From a checkpoint of a small transformer trained on Wikipedia: vocabulary 1024, 11088 steps.
Each number is 128 + 32 x the weight over its row's rms, rounded and kept within 0 to 255. Layers, rows and columns count from 0. Numbers have three digits each. The size before them is the row's rms in percent of the matrix's.

# layer 4 MLP down (transposed), 256x64, rms 0.102, rows 101-207, columns 0-63
095:142074124115135164161179140123151117095131105161147152190120204124129092146086151104098177158136036083084149160123082149133120074170116108129099102092088136127115152095131128192092112122130153
097:116164128095106100148146134145126107138134087170183120141129139113134098153157133161176105166125135086119098139186131107128130163044057128119156103153152106083222111052107122161153153131170153
090:159131134133096127152119142142075131125128118103208126157174141073108150065123107079154058133140062120112137120142145152097187115091057124098100134174131113126073089139151180118132128167160164
101:086165072153104100165145104124105098164162136163177074120112121116094144133138082128142128140089119157107093099131157155119182180140100096074137181085086117077161106131129184137073137156176177
098:104086132155125144147096133112164110086120143132093131190058160126128109109126148142151095068116044140115090198128125096133139075102141165153152184138091067180163114148113163156113114152118172
094:091079125146094121134112120173098110101091165172151134184128181131121205148138150086141124078190133108123129191130116118128164141142062149150190070159123108061130090142146151153100104126114129
103:112102156150115130108154143197126054132070158127086172179098131135140154153099105105080139088175120154120174123209186147118106107091127149155177146094119114153137146107053136114116104137126092
091:125166098106153162166117165163140094187169125108148129155153126168187188144127124103098148129137170101103099151100127070132164148087130147098112164097071065117092093087113113051098114153138168
104:141131086136116158145211125139068107057157175077154140163136105106162087169143053120096102065141142173104146177160126122126153128143137159135120108137178156124127088138084133149068132122124096
089:127138171202143095167172166140168117199119119164123146124103147155135107169086171089097105133108087142128065126134138131114169132157106083182135150053095086098143094137126122095120157065098124
091:090176090068091133085161114133136051088143072116108121159160151131113111144121138151095118114184159210112120119153134138127128108132123101162207083161170098094163121162111152087101147100109098
098:123127115122174107102148094149141129151150083166224075137098126102186085134149219137174119084092134158123136136103120162181105122093122093122125080055148112122128134111126106123136159139141074
103:129126094118149086147126167135185161110112055098140133094081154127158139168166149137133138128097149093111209180154105111110131087109100162124151096177076115077095148119139154089115073154192101
074:109091130139135184141130122095174104145060119132086179109122083077143107184084094106101103134133110164109132056154108109144143145111178146104148123186187152141112101100097198150137142182136159
112:112132172145159144144124048131118169162136122084104157095137106106125091119064097123138128080161153108164197071150143075172117115146124087132116171133097139172088074178106148166128154180133149
103:150145150095124161190125118094157145098128142112128118154182140030107163154117065166121132136123145142097184114116069113111074098148096105168182159124163089120113163121196143105110137090121163
104:190075151159117129177153232100083153128151190168155187093140113139143130091143143097117103085124107104116144117091142107122110141117075152069100093133141103149091178123122121139132169080116129
102:157113107127057144124141159137148113096132069168134086076137180118100157188106170167169166124073063126146166166153141150099174110112085108147169111108137133137138192114135093128151115132062118
083:134155137109123110147104157169114118119104107111101117162114118093146126146121116063138102130133050195138179192153154070174117112155166120164147066129107117121127089192119127096108115220098127
097:087147146113170174102131152106165118171112112155090123108094129121161103129109083088086167145208155144155150176158157160162128149143085156133155063099080082094160127144183123067142125112092160
082:107102073111072129142108126095100182101170079144092119140181117190122068163155181117134166153138179151116113092183113167192151119110141101142181094165151125126135071119085134141134130091124135
116:132159126160105133130123103108130185195101129163107116110140147177162107093180106134133124132188161215117134179071138090124102104111137116116091110098115100106109188084102109059163141140076101
103:106133140127152154087181147136084144122156145116099057146093091137131129118174136087096153128099150115185107128083172108098132157174165124079141170085078129091137159179111092146152153203099076
100:137124074068229125119115123128121135162120110139177112096145146145079139145129129079223167124123084145128126112155111117197107102146132076129186106100111113124100180133124131155082148120164103
110:099137133174147112102113102118176145156134133135166120121107104140097106137146149091169093133125198155043113157169163125081150191116149109101114037091149152194132117152087158146123101085148153
118:109198116159166063136150095067122118197169100160174156131121101137142109060163104129159154182084150120115128095120140117151164142107149155084104121095077161146139161142125091105134149173100078
105:143170131076063119088132118137148135174086076134156090090113142159108081147179081123169129169134157125129183129142097150093153104100110088203130132087080182087126129127146132150112163088148176
088:170117151134129164105072101098102143082136206145111171147175160119133095152118103145179149095133136048148189092123148114135094136154144137146098122113081093145157057182139108146166105147088159
094:125141072078149117151156172107112135104078142102104066118111153210146169133120142187087184142125127152042120152101096185122143128181138119104138080149120152099169113109134079121100105143144131
101:083135171147103134139098144169107167125138183174104165168078129180112123105148115138159090084084112173148165120168112117158129046113107114213143116110124087113121174068116118127111167095104120
094:133114180159118150135041121185083142126120161137140104117123138025102155122137121121107092101153096110068212119126102155119113136162129091126161128146082156168124134146159146073134162157117162
093:065096115118170098133184133098099188154055126140165100124150142116104117184122149190141124154123181093083145138079126109123151157231103134140142119108120160090167156095118126124152110092132124
098:166064084142168116131138109141175185133175102122153118138104110134157185151149152145071130068176141081080098092132113163126123096052166102096160137104100157127131151174061115141116138151115142
087:096195112156115177070169123121150112141117109128088156167074136148131104221104116118136158165156083088059120129161120072115105140131135101094076146109126076141148152167146137125136120175149083
109:147161119124117067080111113066154163154082188133117140164128195168118154174107122140124112103183110142107184120134156069175113138105138143105086140141118103143129190104162109060067142138136118
089:159127137117141137129116099105122172082096108213095065108099160118074135064148103145170169099142155143176163181162110100086074134127166095097105123159123169108130177130110174140089136160108145
102:102131177114135152177060112136053133171130140111130134126128075169143183171150137134104105157134115113164147142146086135102196069115139106089104149133073150140095172123149102118165091162102200
112:151092115082148119125125207136079174151109065094158115105106108141175158139191121143105133062131121105105128165112070079154108115162126113133137142114123122064119212134125189156128131158150145
081:151106136120120100163155157102181080166136165112110089153046140113118171168120132160081093069157144097106154114117180138122117206149128134146129168082077173165115147144152136094066155124111144
098:162132092096099169150152178142104157106126127099132128147048198149123128144110120166142180090203114137145124170081147126158033108148161118129137117131126098139125121119082079071125082115149114
100:095096083094133111147102185131090148143143113116095107125149136104154180150136175106073134159149117124123121209156102107136076142145125077109185060115163164077058142101113099126188138126153118
104:129133084145161065081169092132132162049216065131121130122163136151142125115136127114138098129158058173119095092137196173125183120129140088101106135135086136110150141110119139139113160094120093
085:148141133196144127078120084120125180111130185184151122166140104140158127087091119115170062130097134149164153162104166123143064098118045124150132040137119096104141133147154087136115115148138109
095:193125130086105154101133124154160138058136154127089070102108143163085120138166138137084163094157075138132163166121132146136079160138085128172217188124104124127102166083144100152097129121112165
100:203154104147142128195117131148100155045086140155132150126133086138109144114162087176048118141133140147130139104126121110053127140079064154105150151151127124117127148102102152111145097155195162
101:090154084110111154149151175123155090169128137153159082108099078090141191114110064096152134112091193103126108099118136090143105136075163152102133104136166107120133135120146179163082148220151136
128:194114131103081072102105051069151145089118193114161118099101173128105142058142153138143147144156133132152144176112131111103089102129135174126145097157174104150119100125114148124177174114139192
096:115086159170038098106145158091148103164067133079143142082117108076149201134163082129139133120186115117110162137141137121138114180134101132101149097168117130185146082121152096160177129148160130
098:167153071149070114080116095142095123091138114105148151141165156151156089083182164141123126056106091090125152177147118144118110106143142152182120121138092072144164184128121103190108183098106160
103:152135129107151098094158139121148109176077118128126138132068172126171168081140078116088160132108081134103067202112185196173111145091117127080085163096130106109161134126119119158112170156112096
119:130176093196120143110138140116133190141150150094174094120144062124124125112158119105177117080110121180106136089111150122121087147139080103081134103119132112189104155162194122099064130115116054
127:182086127156150118091170098095105139118129107155116087141164117113150076133148090152097163096092109149131160142140172140162065091150089128114195167072180157146195067105184123111147142118125124
098:111118134100099121110137110159133156143132087138178179108159122161095091108164106084149195103116151084105111103166097152110179115092102085125094096115182151094146150226143204138117123093144145
085:099143167098090152135143120125171140150161135159170114152180163135143091147107144145160120080063179123154108115084118136108107098099144151149094140082123101084023120143183091076171090116141119
115:077160159186094117136101158098097015130097115108109176142157116144140114059155146136124147116111152103130163087077155185104168133116160146088103107161111153112155103160105146171119096094146108
109:101178148122126102141176073105157116134147087172122127144104137155184099170141160162131091162142120083122102088141115175192173126089086154115060180064110124161108155125151113118189139122093102
076:126168153140131141119118137113062137104144084146122073108159091152162116115173170100112063131074145111183096153126142174162150117151173141078054129133114097145078155196100187109139117128117156
111:089121121164143152143126158163095118159061160099173104133145107065129180142170111143137093075059103118113113101141135099128121087129126199131148097184137159188090127169158152113168100104152081
114:091077139089188122142128074153097117124108176153090127129120130145161131161132122136155155156135078174129161151096201189107067157136104111092121113153153123126187111135092127108214109110084090
096:118129131098139210162125121128132114077091195142139155128126147061056146154086166138103083091163093152150106123178138118152132060116117124133116129099112112096182113118141163111065181115160099
105:139094117144158106182099165156086095127097085166133149110106100115119139112138100113138156113113126170075188127127206096181136131168106061152079117151141146131091222153111105104095139150099105
081:112153148141120185144095100171102087075207150149086127149177097134149141101106141063127153137147122160126131072161121146157158118127106114101162148105130107143059186096099120139096161195104077
100:100091108154147129107131072103090123116120090162204075123148133120132193141084151095115158153113205130145133113160151111121114041129130175177102116111161115113082118134112178166107094145103176
102:119179093142122130075154124109085128116148127121147095084111164170113067066111088158181133128111059119175117114117145139105174098140162176157147137112103151092142086197098158094143159195112116
100:078127123166119151076170107156178158123116123148140183144173182107139054131135098094156126180092118100125113080140119101127124130127117168146107070150155209090081103094142135163145115118163072
095:117099091108100095155106096170117113142106095156059115127097169148074133167127121131185102168123158159146115173163155152105154146201089082088165094170141182077096149091106099114168133158141127
085:157081105147106118230128114095158095068169190154155126154124142142171140134107127107174093123087153130163088140060123125143141115115174114120113115124129137140102083099111082075098119151204135
102:098134172150140122076111150147123165137158122106130126171167145037122125114100111207108139172104090134165159116090136137119093140154140096122134149096069097056145112169170083071170135146137092
084:156119129122081159148152144126165066130155137104127142179078148172126141129164121137106104043127127116142148148071172159174114166070093144165109115157111065193120132091061155140099114145156127
091:157186128158098149109109149158116093135080190143153079136110193137132117128163122100144111115102089104150125131092144094126183115089126075161116196155148121175133153062135129047132143092180140
093:127142136149115110197122120096101148108130164136157106122114148145103222128117127131155100148140148153156092092118118148120136084159159187108101141069141019140089163110167098199121109133153101
073:130138048173136125079168152121107144134117094138112105178070125137151095128173120139113132155087101107167123183150159140094077075176166163134117119120169130134175158129132143158058060084117105
100:153141119066140125130078155127138116100120128085180116098165136145131168144124124134156159142119135046095189184175079148122087172129061120115156078132104078177134133085152151146166143121122184
101:159152158094087141142079162199124096096107203094132163193119198131135095091133126104145110103169092085132146113112109110148108136150074172124146169162072138169102092111125112111125149122097179
128:147143111087126104090151099046239101132107116140113115058154146150120171121125158129138150089161199132111106172157127137130144177133173101131119118108125156121143098097075097125157125070104135
114:147084190108153143131128091077148145161138117106174074083120097169158182089142127115094071093089121107162122099132108187143152161112109193097179111088087117135166100101118129100127147132179170
113:203083094148147074098132157116177114106103143078084118127164119129130126180115134122135185112215131104121131195165174084117118157152091131151110058094117140080089112131146130104104110124106144
100:149109158084144198160126106137092175151107117146117144115103146132088165188100109151111113152070109119110113184162094155134079112149095172197138106084170073106127136103092200117139113102107165
084:121106165166118153115155157108136086157100158161093117143090159093104146034114102089063120091107163131115168161165095131123150145134107134091149142136194137188154128078066144105176085126149146
109:123113189167127150116106066179167176118128092100202115119075180106150113056090140073161125154111141146176132100126117157130143124120128158150127176089136103090083091135139115082115161164090134
091:119113119114156135139106134121132122160127168145112156156120123078133164152069215131066081109149100125107116086171138101148117152123187165122065083110159165136087070124102138154149130176182188
109:109150122145166166151113098137169186127169087130150181148147129055131118117156181114187068157137161080128108135137068125091171088128110094149113102123123151150126103194178142099107110091179109
087:057158113163122105156140124129101104100081155111136130139179049081130171105080150115102157178068128183200112147166134110129154091149106131128134097166130115091082146142154096146138168144153174
090:103128142135142137096078150204106128085129140142184109162101142126181133082090115162127196102145102086157164121168121135128153082102059176145179122152134124145056129089103083147143116157093138
101:137130117169170148095123207193190162144126076154115150093137091072116114134106107125153117132112121159113146131182121129141129147072051101134101116091083131108123118091156066194120113120152091
101:113109132116175102116093132108183140119185127114073123167105129142117166121119128123161090133110165081156171086136111115147085144135189199107182176100108192096136099043097131116155134097145109
124:149237110120081106114088071112182094085166115140066143139115162138131169129097132171107153076115130154125146161110185164098140108142142139154155094125087128125148094171135126142113167086151081
092:113119181125114147135119116131119112116112134102116174088142090106135188119138076147037159142123140204149107126170070111163136048198105119100132195127130145163123109139169114079147148117120132
095:137119077165177116079115162085188095105128129146149113098106129086132072173119117144118148103149084085109131206138182141067140187148109156102140144082076146127122103089141142162103176126158104
103:106151150157152149112114068060113091072137164150132144081143145109121166116095092142087157126149083147126179132159132106200158155144091198091185135105119134097098128087159109166122138122137059
090:112212197136126113136115107121117147131158104107170220132140133068123134105117104135144136119140146139155094084088059190095141109099084113136090117122115093087147185171150131122143117176141089
099:104101098151145135165112140150031130135080165112120164150177108125057126098160065152100121125133151140192105178107147096125102165073134140162158131129120144120115060087096181156136114131155109
097:136148145125065149104117141128158190078141141120149133067155135098116040084118082165180104129129129156126172118161121167093111141101078166160091119147100092146163140131120203131135173175145100
085:131156130131123124139121118084057144167161086109127116182135075169181136135088193157106127126100109125162101102072153134142193115149160093101104147088106156045168177137141116150099155168150145
103:143182085118120119167124076130099115131178138092173100153096171119121187130125101073129154121183121118105063198124135111150179143079081137121107172107122100122139145058140146153090131132181160
088:155160169164114108180102162116070157107117124119087116119086143185101122140103106188107139132142072111178184122120166169098137097084164125087161099090098116134084131124224104136130111163118141
099:112148129170127157168103132120202120105088143103154166129115156163134085137159118119246105071134084145112066124130185145151115123090119108132165086076119085110122099106141137152132124142175099
098:137163077136103140132153124079153161173152155098072070124125202061124182118106167098115126114056076144096166176120106135154097137127136157184172149127140126137111129146175119109128115096176106
095:095159116102075123103139128116105168158162099157171082135142161112132120145184069160170161095092142036108147151116110123174132084118084103154134087095138165193126125169153104151171089105115105
087:224127114090098134151134104124078100102145154107114139103070137176183155129148133197105156128098152160184132139147156118147127100154147112099113081158156109159152136083108063080103169078141125
111:091102057091119123107122128104127089182161122112108162165160098111182088132111117169155177140132168097115072176079119107105160079161122111101169168194152163088183144110108107135124128089148107
113:120082117146071081136150181093105090187085089126131107198139145116141110126129188127150090162132142056144107178105145140206163113121122094105051127106168134119155136106127113105129117151158138
084:150120166090111145155137170193098100125149138166116110115097093157139161166182111192146106194136084095126155133145084073078152103109133086164148124139148073168162076092093103111079148132126140
104:136093155128183117160090125109152194154146154128168138111061113127121166130100103140108074140048127150075220163125121129135094153132139112111148066102139080124085124137119155155166157150162156
108:156162162071113124190115187139112149144138185140084106105134162063131139172083148115083147111181109110082089165129153081046113151166088107127156118108128146126123153119196144111146130100122111
162:150138102152126164103170107120164128089125091096074124111188153097127070168152115171115096111117075152125141144169109143103147138176177083178092120141133146087203121101145107112147142041108101
094:187174137104097105164109097114109128119122073119140182129177121111118052133105129125200083148135095130175154103092149123134123175183149108134138128118147075098143079155161070180143111074142150
# layer 4 MLP up, 256x64, rms 0.134, rows 102-208, columns 0-63
093:138165155115154065114120085158110153107161120097111112152163129184108146101159150216104144146103120163138130078130099118130097129200105127081160133139103057095098146186126129101182128086146177
094:097143108119110144077117091091081100112131164151142144081088101099058093113115092102058126092132096131133161089141114072159065082137111093105090097162135165123158092128097101105191105160131099
102:114108176095129133127160075109139130125116197176132163177150136137163139195117149128082150070105119111135082141150147070156130086085127143083145110165126158122130155173133173163156044116175127
095:105117144129167077175224130109142092144140148102164165106146082164135092169167142099205135162100152131127121094109151136117197137142151140120167153146147130126163115147137105160167195164094173
093:099078086127123143123111139110144096160147137144076097119072075076062125134086116137153151091090110091094141129121112123177083127072159116078115061038102125162147137125146101159141142133134086
100:189128179107162125155160135162145113181126072185123167199130128063109164119189089169127129130118176123138111195126149085106152084115163167106147126117190123123157156149157097122125100121137148
098:096127143091170196064158160128147139081195081139057111141172111158105115169141133114133104137108121110111148102085170145131103173114165088120139113064180148105158160169106131108183102152128124
107:132106182144181125121093092080139118098107078119059092063150097126122131165112073144152148123175154149151127118204138143102169077116178112105081120118126068132153115175109103136135098099100163
078:125168145104100176117096140095107104087095131204168147206117151124100143151098141118114188086127094114146141159089090147154094156131144128090151110134213128173074155137147147072158093120107144
095:093123142145119168127135073149125141094173171186095143127124107137148107127066177157170183080082108052118118145173153091115114061127136164144130125107115157117163140156154096151147105055154098
088:139107141157116093104159166135135135120148104115174126148148112136085091131152162041100133130085091168169145131179118172163185127157156086164131130204149061089131151138141077174146148156160155
100:159115128135164114162121191137143115123116060137145093153128152123145182069090162143091153155172096163158070133145102098160142112143145092188117166195141125092143093144131095174163177135186106
088:134165146120108124112199179145124174146131087115195139177157125122108103136162161126110111167082208143167141115154168190145113069092180130114117165065121138127157146117148093111138079135149102
097:162122120110116109123120124114119136144177087104045126160113160085181166065074073108106164140068104137122139109098146144114104182154167119167094125151138171084099136156149114079162130125066166
110:135149095161143186118091138111175191128085157060101110151127148128178152097129134141127163122137136167165105148158125084119137164176193145132188140180111139149138133104140174159175127158098205
114:157138170117100138124130120148169121128151126111110062120170140122130145154148170118170177110123097157148200194155155150075208100136160091120137140182175157148091119140113149168181095146163176
105:144111125076114147072145111117120093160129187125082109125129138172108065078118160137127181126110130122090143169145122121140176163115139142102094095187131063126056123131143115102169211166095111
087:089089132155125128094184112078123076093154159091126113090140125134134173149032114095084134142121142100146066123107144083158145152129140055121100180190172145144157134092135129132113163150100103
091:176143149139130086176125116147147120176141161114136065105177146097162062082126112111135118126100131136111188143153061109125091146118164166066163097089121130140133185145148082058156135092092123
082:125174120084105182133152136124152096093128092042109145160072088108142130160110169099120097140118174097133103091177122156170131090207143107148070157078113081120106100140134102158164156133110124
114:178068157091171083171095163171132145172128139104117168164094101138085146147122139123127151076104124148116137112179130188147107100196183119090133123131111119163116105079125138096084129066153180
156:150175177150138149172133136142169148143134158162184149134117170165156156157138196171135164149166190135151154164155154140167143148116121153138147131158143167208133143137169175134143154153200176
097:108106124114154128154095179088154095157129151118144125117132141053140136118096136206099172143128159102130116140150077122133062092129163060126109140125115099138130140109168088149120215091145205
101:120059111133132152134095136191079106144154070111108137131156125129105124085124096124105127146145153178150105177115105070108107090169113121023119181148097143139146153149098075102190149132101122
123:130134130104110124159183144099195144136140149123161191086191098129148110163111095094220156155151144171163105173101132124165081144154154148158099133129135078116118110104121133148178159180182142
109:171102113105128196112167121063136141105140122086115144107077152166066146160106200094158152108146142107102125169102102120098063118154186114147136134167145076118127133085188142089155160101139150
108:199181161160155129162125177100153093106075145117160135111150135095142207097172136187116082147144176090138142137184134137106131118096145124098117129106174164159089145189145122116161068121139129
093:102133133178169130124110150081070146125142150162091120119113114160169147084061134062142138091085122196124129109156158094132111112182088098099154122149091134114146109171194136195129168104168132
101:117147185170179125130171145151132110140151134133126110096141094080163150128090175129108104170152141188155139065168117094094168125062171082162148150153099091146098130173181063107149145123105107
106:085127118118121140093041129167126062153145120083133092078166108116110145115105084137146115058119134087137083133140150085206083158075094133140124136128117167083128154157141112143172146169090109
097:209128169093122149120114124129152144097144168143122183104073127098076097134139112129078077145149156174161074152098145134151156130106123111074051141175115149110097088109164158103143162098076142
099:161173166138073080139141131128113107147130149100135061078112112150142131150104183096161129151134196144106150154135198135079100161109164140048135116101115126131112136131131099135128160223129168
086:084106163154095064148143181088086090103097148114073171183127166104123133117098145098123161181167109139096112088113111119130127138054186141161104134143123093136115142132134139069187152153096172
111:104075190102112141137081128160115134124160086093140119165182170154142159139119114058185109115089133157116093089096173112141165141124168142106140134155113134113042080185159160133153156163116153
090:120115152131145129204112190136113114112131184132200187089140060160118090134129084110176088137104079151117120152105158131123138160131126122115148160166182099114114120167118114148142147144205189
095:152120124098221101088150171087143059139134163123104162094111097149079165093139146176114174145156101164165123180137183141137142146158109103144166146110156121081141143129188133133114169091084109
115:149090148124105142132075181142134192187171155107091177159146107092087115105102123111161104061095147108101119120104103112117176089160141138125136137124133143040081157129083082168120143172102114
106:144135127130149141181152123182130159162129130152184156129174153148149106161180162144174141184135168132191132194153140140135124094158121156124164124191178124157137131194160197163162153152150136
105:155133157170151156195171144190179179158136134145114136135186106124155125163099129131163067163112131138105151125137129158112203121181120126131124201115119119160126130224104116159145123164113114
104:126136143054159156102109154095120086125179080147106150089080123144131162124127131156156129098164151148120136148120137174144172166132165112085111129164096180096105171178163051116170183153124071
096:134131117075111158167110153112135179150171155136151124151129152115142234112150120118170157140136192150134197162070106095137105098154123181107158142183133099172129164119110148135122082142147184
084:107146130123139132095111149126061153094057146118066202127131122156151097154158139149148087102156099071091068099110135108124100140137124052097122143100140158177145090110118127172186075134111138
094:127135131184107075116099131100130098155137147168134138107092098147131085118101177115076118156099142164128136161166156092146223158156139177140100179134168168100132083185172180159138095137146097
100:155150121043197101148081097136111112167130115199133186128148124170140165129158107174121141197100177171123104116172121114153170134107138147164084155121119140161128105162168090101134175112109115
114:151130167123129166161137178153142154118146128151095091143162201200134154198130182191142135152115140125136147180189164125103143093120132116130146129141178178196156138109167154124164124180135124
122:089129096139158130119174158149094114190178103137077169112190109145148098161137118121074110138066132097173114087164128153177150162176140114146094121157129156085121124171122147115103038111119096
114:135171098141176152118116163153112155162141092138124152136150085173145042130142162162119160136136126106126193100125091168102097094193155080153061135072128168109167105128139071104101118156160116
094:107116106074101160174141161079141140168093161110133106096097120141096171098135115103142133143160199135102057056109106085118119160099132110102126157143204125132116065188140121146171129083133128
099:098149126110125164127132073102093056117156094114098178141115073130130085140174062061117121123145120182176110090099099049149156164095144106115127164108132166138201120128138149153145117141118116
110:126076182107110155141073129148134184150104121081074110120126139107109167150132197149161149176118184124140173092153075130103142128092142145168065147154114111123147124090100176109160105163090188
116:183170148162152194067187103086111130136164116099097203159069107108190166110158140107096110115110125133113120102138085107110133079175150131048123138131137127116144165113156151136122132109098160
100:155184183119152159143100207137146113140153142126121100127189154142121140165177112169123112177103157176130141218176157150134116114153154085125163159174131094132161099101078143146139134162178142
089:127126145159154117144107155131128081128149111122200220147106171190168131139143129110169137147166131134110118157151157219145149137140117148117112159128117141133083188105188139156168169162072158
106:128144116088111095121080145119077114105065186072130155151127072125089109098112134094113154060142090132189174113124061138074069166099160136112116136139139083108136112172127124190130118126137125
102:177205155097177160143170056145090164119113187120116132122101126140157122145086152154156154067099096145139116061183100158115107121136142126076186108153072100129142137147132120174140134157125140
071:155148152116143107082163159098072103093170150087130130098196132126159098148080167095151194142122116090151128138122169161164140099186073148113119087148130179153110165156154170129118105202133108
101:141148094075116092079077134119131082098178123113115108109059149143131062093167169141115175177121119095111147201116160164135078126111144112158096124115104119184078106124085109155140111180149132
113:072135150187163080120136182088125148129144155121119139150061099169072127100111091106165144111083129173113145075183158112099095167131164072132124133131100123138101166141085058151149098100108108
092:129126159102135073139129247161112134175111193119146139170097149135138089107153142183119105148084157155117125156156163103148116095126136157146079177138131120194073115090096142088107116140107118
097:130127177094128092160131141170123084188134150101065140144138202119090080141145151131068135104098103111174110115132151147154136166110099129092143120158099171097093167113115142114177140053057111
083:137118154153069108168124176091127094141179128092131105144172178121113097134095102134184118123109161133108137188050188132139105141143156116111127118116209178139141171128174162135121100130194149
081:173098148138187150105088210104161158134073050150131121122147124130139108108146130144149179109147165126144082147144166097140117113122069134110112156144149095147119160166171090127218176145114140
104:162146166167103108152125117160116100175092193189119145143058157117108142137133212153079151113182162132107095115121147157197093150102155121146106194141127119153164162106122147110122087097151110
096:142131148094109151126114110077129127215109114182133097105132096170106185124211141130103090125080144077104159137098108089165167145173138075116128161092084161154145115109138162146166177137157149
098:110153149080091108139082147139084113062068146128049110145117143139110140136132114085160170131090087133181140147131115117077135121185115067079117071153151120100114141101055089140153108131108144
085:154107054105169120127100141171123158112095162169102096107118151162107172157133123122162185149105112068105120173137058134126131090174136133108151125165092134115108197143155063090154117097113186
097:111149095177116087181136189147158097157092161125172165125081155166140116118131118122088137141129120164093125188141112117172087149124154077157120174075103123118066142089133186162118093105101193
094:095139173125146167191134141123165152131197160117141139075140125183152087177135127146159164154092116117172164115154152163130178114147091069137146146180134113194149110185146141123169161148108176
089:126181148104165144144161112114141152101136087120105128075182148146112116124196209108076079092097103172163084110154136126086154122139123074122157132136144104148119161195149142110155056164135141
092:120105130109159107169194187125149164109153120135125130133159107138148038184122133090146183197175126152127157180103109129121167112172127105144069160113168178155123143181105113135128106106163110
068:136117179104103115152127132184137090145138155170172129092150127143122145106144172143198103177152168128136111115121110122089164177120099117165079187197138192151093128135150089109178140195161146
113:186147147155104189128122131109107120177135129104197117128083146158149155068118136105034096113131116168146164134179093146108109163121141160113114089171124113074138166154156185108182138143094120
104:108197092113183133138139073142137120194160099166097155039120094119114121099109127132066145120107177151120099109136133070087138130102110106117131068117095153105193139165176155125120140162110137
130:175107113130124105165129160101093073153080158082157104142168148150129108129149097085109063177120103190158107132112159118089163093121152141070132161118118147193147134206114114126149101160100182
110:088040185103177159104156160104113137058129110163167149129103187123110120137111111145132163074133077090183167102108144164150092064116156125149117166133125127144162150118159149118152135072120142
108:141159116081090140222127183138132076099139135102081145135106057141099114139138122187144138151154118089129169118161201098088127110120193162176112061120105139101120107140112089139138123134118127
100:106140096061147133140145171125121125212148091057132123154084138191115068120110103169116098144089075147145096145109182119159116091105138159104115174109132182098176105115115107106150127088097110
093:130147189139146138122103135138104180136115098098111144151152149075159104164174171118160204163103169107103199145145086194138175079155122134113140188101177147152134135140128098157150136160153174
094:079093079104176136158160164131099079147103125095113122110064064165125107121146140162104123078175165106077118204120111097146145132093150071105108115166176147109130177110133172155130091118138104
102:140147140120128157173116141115160100142201118140169124179108161175095141162190111142162190161163120151158166153148168166151115147167130101121114132199119155115153184132140152145175182197150137
094:135134113117182077111162123086118105145121189139126076101110124094105117109108160166124144122101076084104107181128125079151089130110166077072136077140118113124124148083095139085165152207076084
092:136127146128105175124121150120165094099137093173147109109120166160160047099103126134118190145113156088098105114054197141139130171088099105097118170108160168115109162084193133103149188144122135
092:164110162142189131126060114097138147136162119170142177179174136085088100133099179099125110132144138127124089134153158110078114155201142150151144137088154120079094123112130113221108089087110138
101:154158111191145087135090139114151064110142121142115111145123113131092141104096101112188091081072073139135088107087099082148102096068175170154096096129139100125088158119123120050122171114117164
106:183141105148087130157175167159152125178063124138147115097143125142162182143139100098148129167058167179133100123106130107124158117139177086077108136118143068130113090124183132083163062111141155
124:140162121073187137102065118111163113142148173181078179137091147148130115124147147158095187077180130095131143174165089118088098097116170141139089089170155171136180163124093103114140141098130125
105:126160132169089171127076140080084171133147116130118168146169164178151091163170163157141165116090136154163158126134074160108152100168163176133072204142131141173143124123142129160098102192132143
088:082164133090116135117066101177120138154106121132121090146107157152090145080119141114112105074147202091105119049091094123184137130106146141132120161176122180148181091142157160141172098091130083
100:180146157122113126173145157192085140142102139133123024115153116126148145149131202161139062144103189077140130112093133162166091099123132085142129135158147142131118157117082146060150152113156131
089:108117100126121156178093081137158161153154108166113128108147145219135138136170103121110155106119120144153146155178141064140137100193155074147157115168173189170083156109134125156134181104138183
104:121120136126160102132128145201078133122175118190132177157148119118063133144082112142157153124136144119091149116196102163094176176118168148113066102166148169112144139159092144164195140093145165
087:116116123114168108130106087131147131173143032166121136136090078118075135129119160129082133093133136140101078133152137163161093085071162071110117156140108149086157125109114128194097047102128157
077:133118129073157137131064126071108133059139156174098119119120135120092144090097124121091144146109138141135105148060116056167078052176085133095160172104160141109133093145153128170128102084121106
097:057131146093184129163126126071141081107144107118063171100126101190057133121143128126071172050131097118113111132151107086086150103114083126155089129126095185158146148139114111112140131153137140
094:125118147140215075090156135146103110141123145171124189178159088070132108127183115082118158192099146144144121126150074145145094118132126142139169175172091110114147144129079156201122103126121100
102:142147151155182209141157125165105198101136135127158109121170129111120104140100087131100099139158099168137107045104106098097107081123140068173114122088096170116119105171169089155182124110136104
105:104071154131189097127132115110076113108185114118137104135151149133107156184083178140081141100147106164204137142118145139157105110141118196174094210099117174148148112132159091155134108164151132
088:202170169122142118125125112113098094139124120106121130037148177108129082108106162121088078143147163120175142202125184112128104163119121100124115100145094061140138082153100124147130105198100116
084:148120151082148143153157145164143160154165123130107113118181146139142108096145206112148127137094129167184109164124122117173140089195087083146100171130168130187145139122172053136062124155120086
102:141156152068109137165125124123078151108120132059177190118149054104085144166159111102137171108153130116160133167104087104127077073105158134118165114200138120148141152156135149132109111099115200
100:121159121090138187169132092137127102083109105126051104056132092128106148147113118134158124146158167154142174126118139155083146130156166137145166144190119177131161203155106115168151195139081144
090:107094152074152130096147130127143081185090131129129126089157121143162132096085137190089150155055121162119105089096150111158157136159127104124107128098183135120170136142142063036161085129111093
104:148145127126125119141095113169116119183068092066140112125164143169145116144197134056123171194163084108122133164173099141099076101143143133116111154123120202095128112070138150145152151122139182
115:161105173095170089170154175123122160106158126121079094103157194152104110160120141122101126140163112115119111125149158083113180102111150084147189189148078147175130150133094095091152089169090183
119:120142134125157136137069108073131101074157075162091138104178077155100129074148113155087142067142131106151105181155124180075112091077188116162107135104113115111158159104160089114133149140167165
102:118147163149166104125124144138092138140125124165175110197140109164105200172103137143142131151094121126182164154121145166124177083119145111082194219135114144169147127154177183105151102139105163
113:200129124102099122139100164109085120157147153145159139181152151119074124102098145141145156138138073183104130188085067178119123120178127084090075126119113100147122099111191104115112161109123197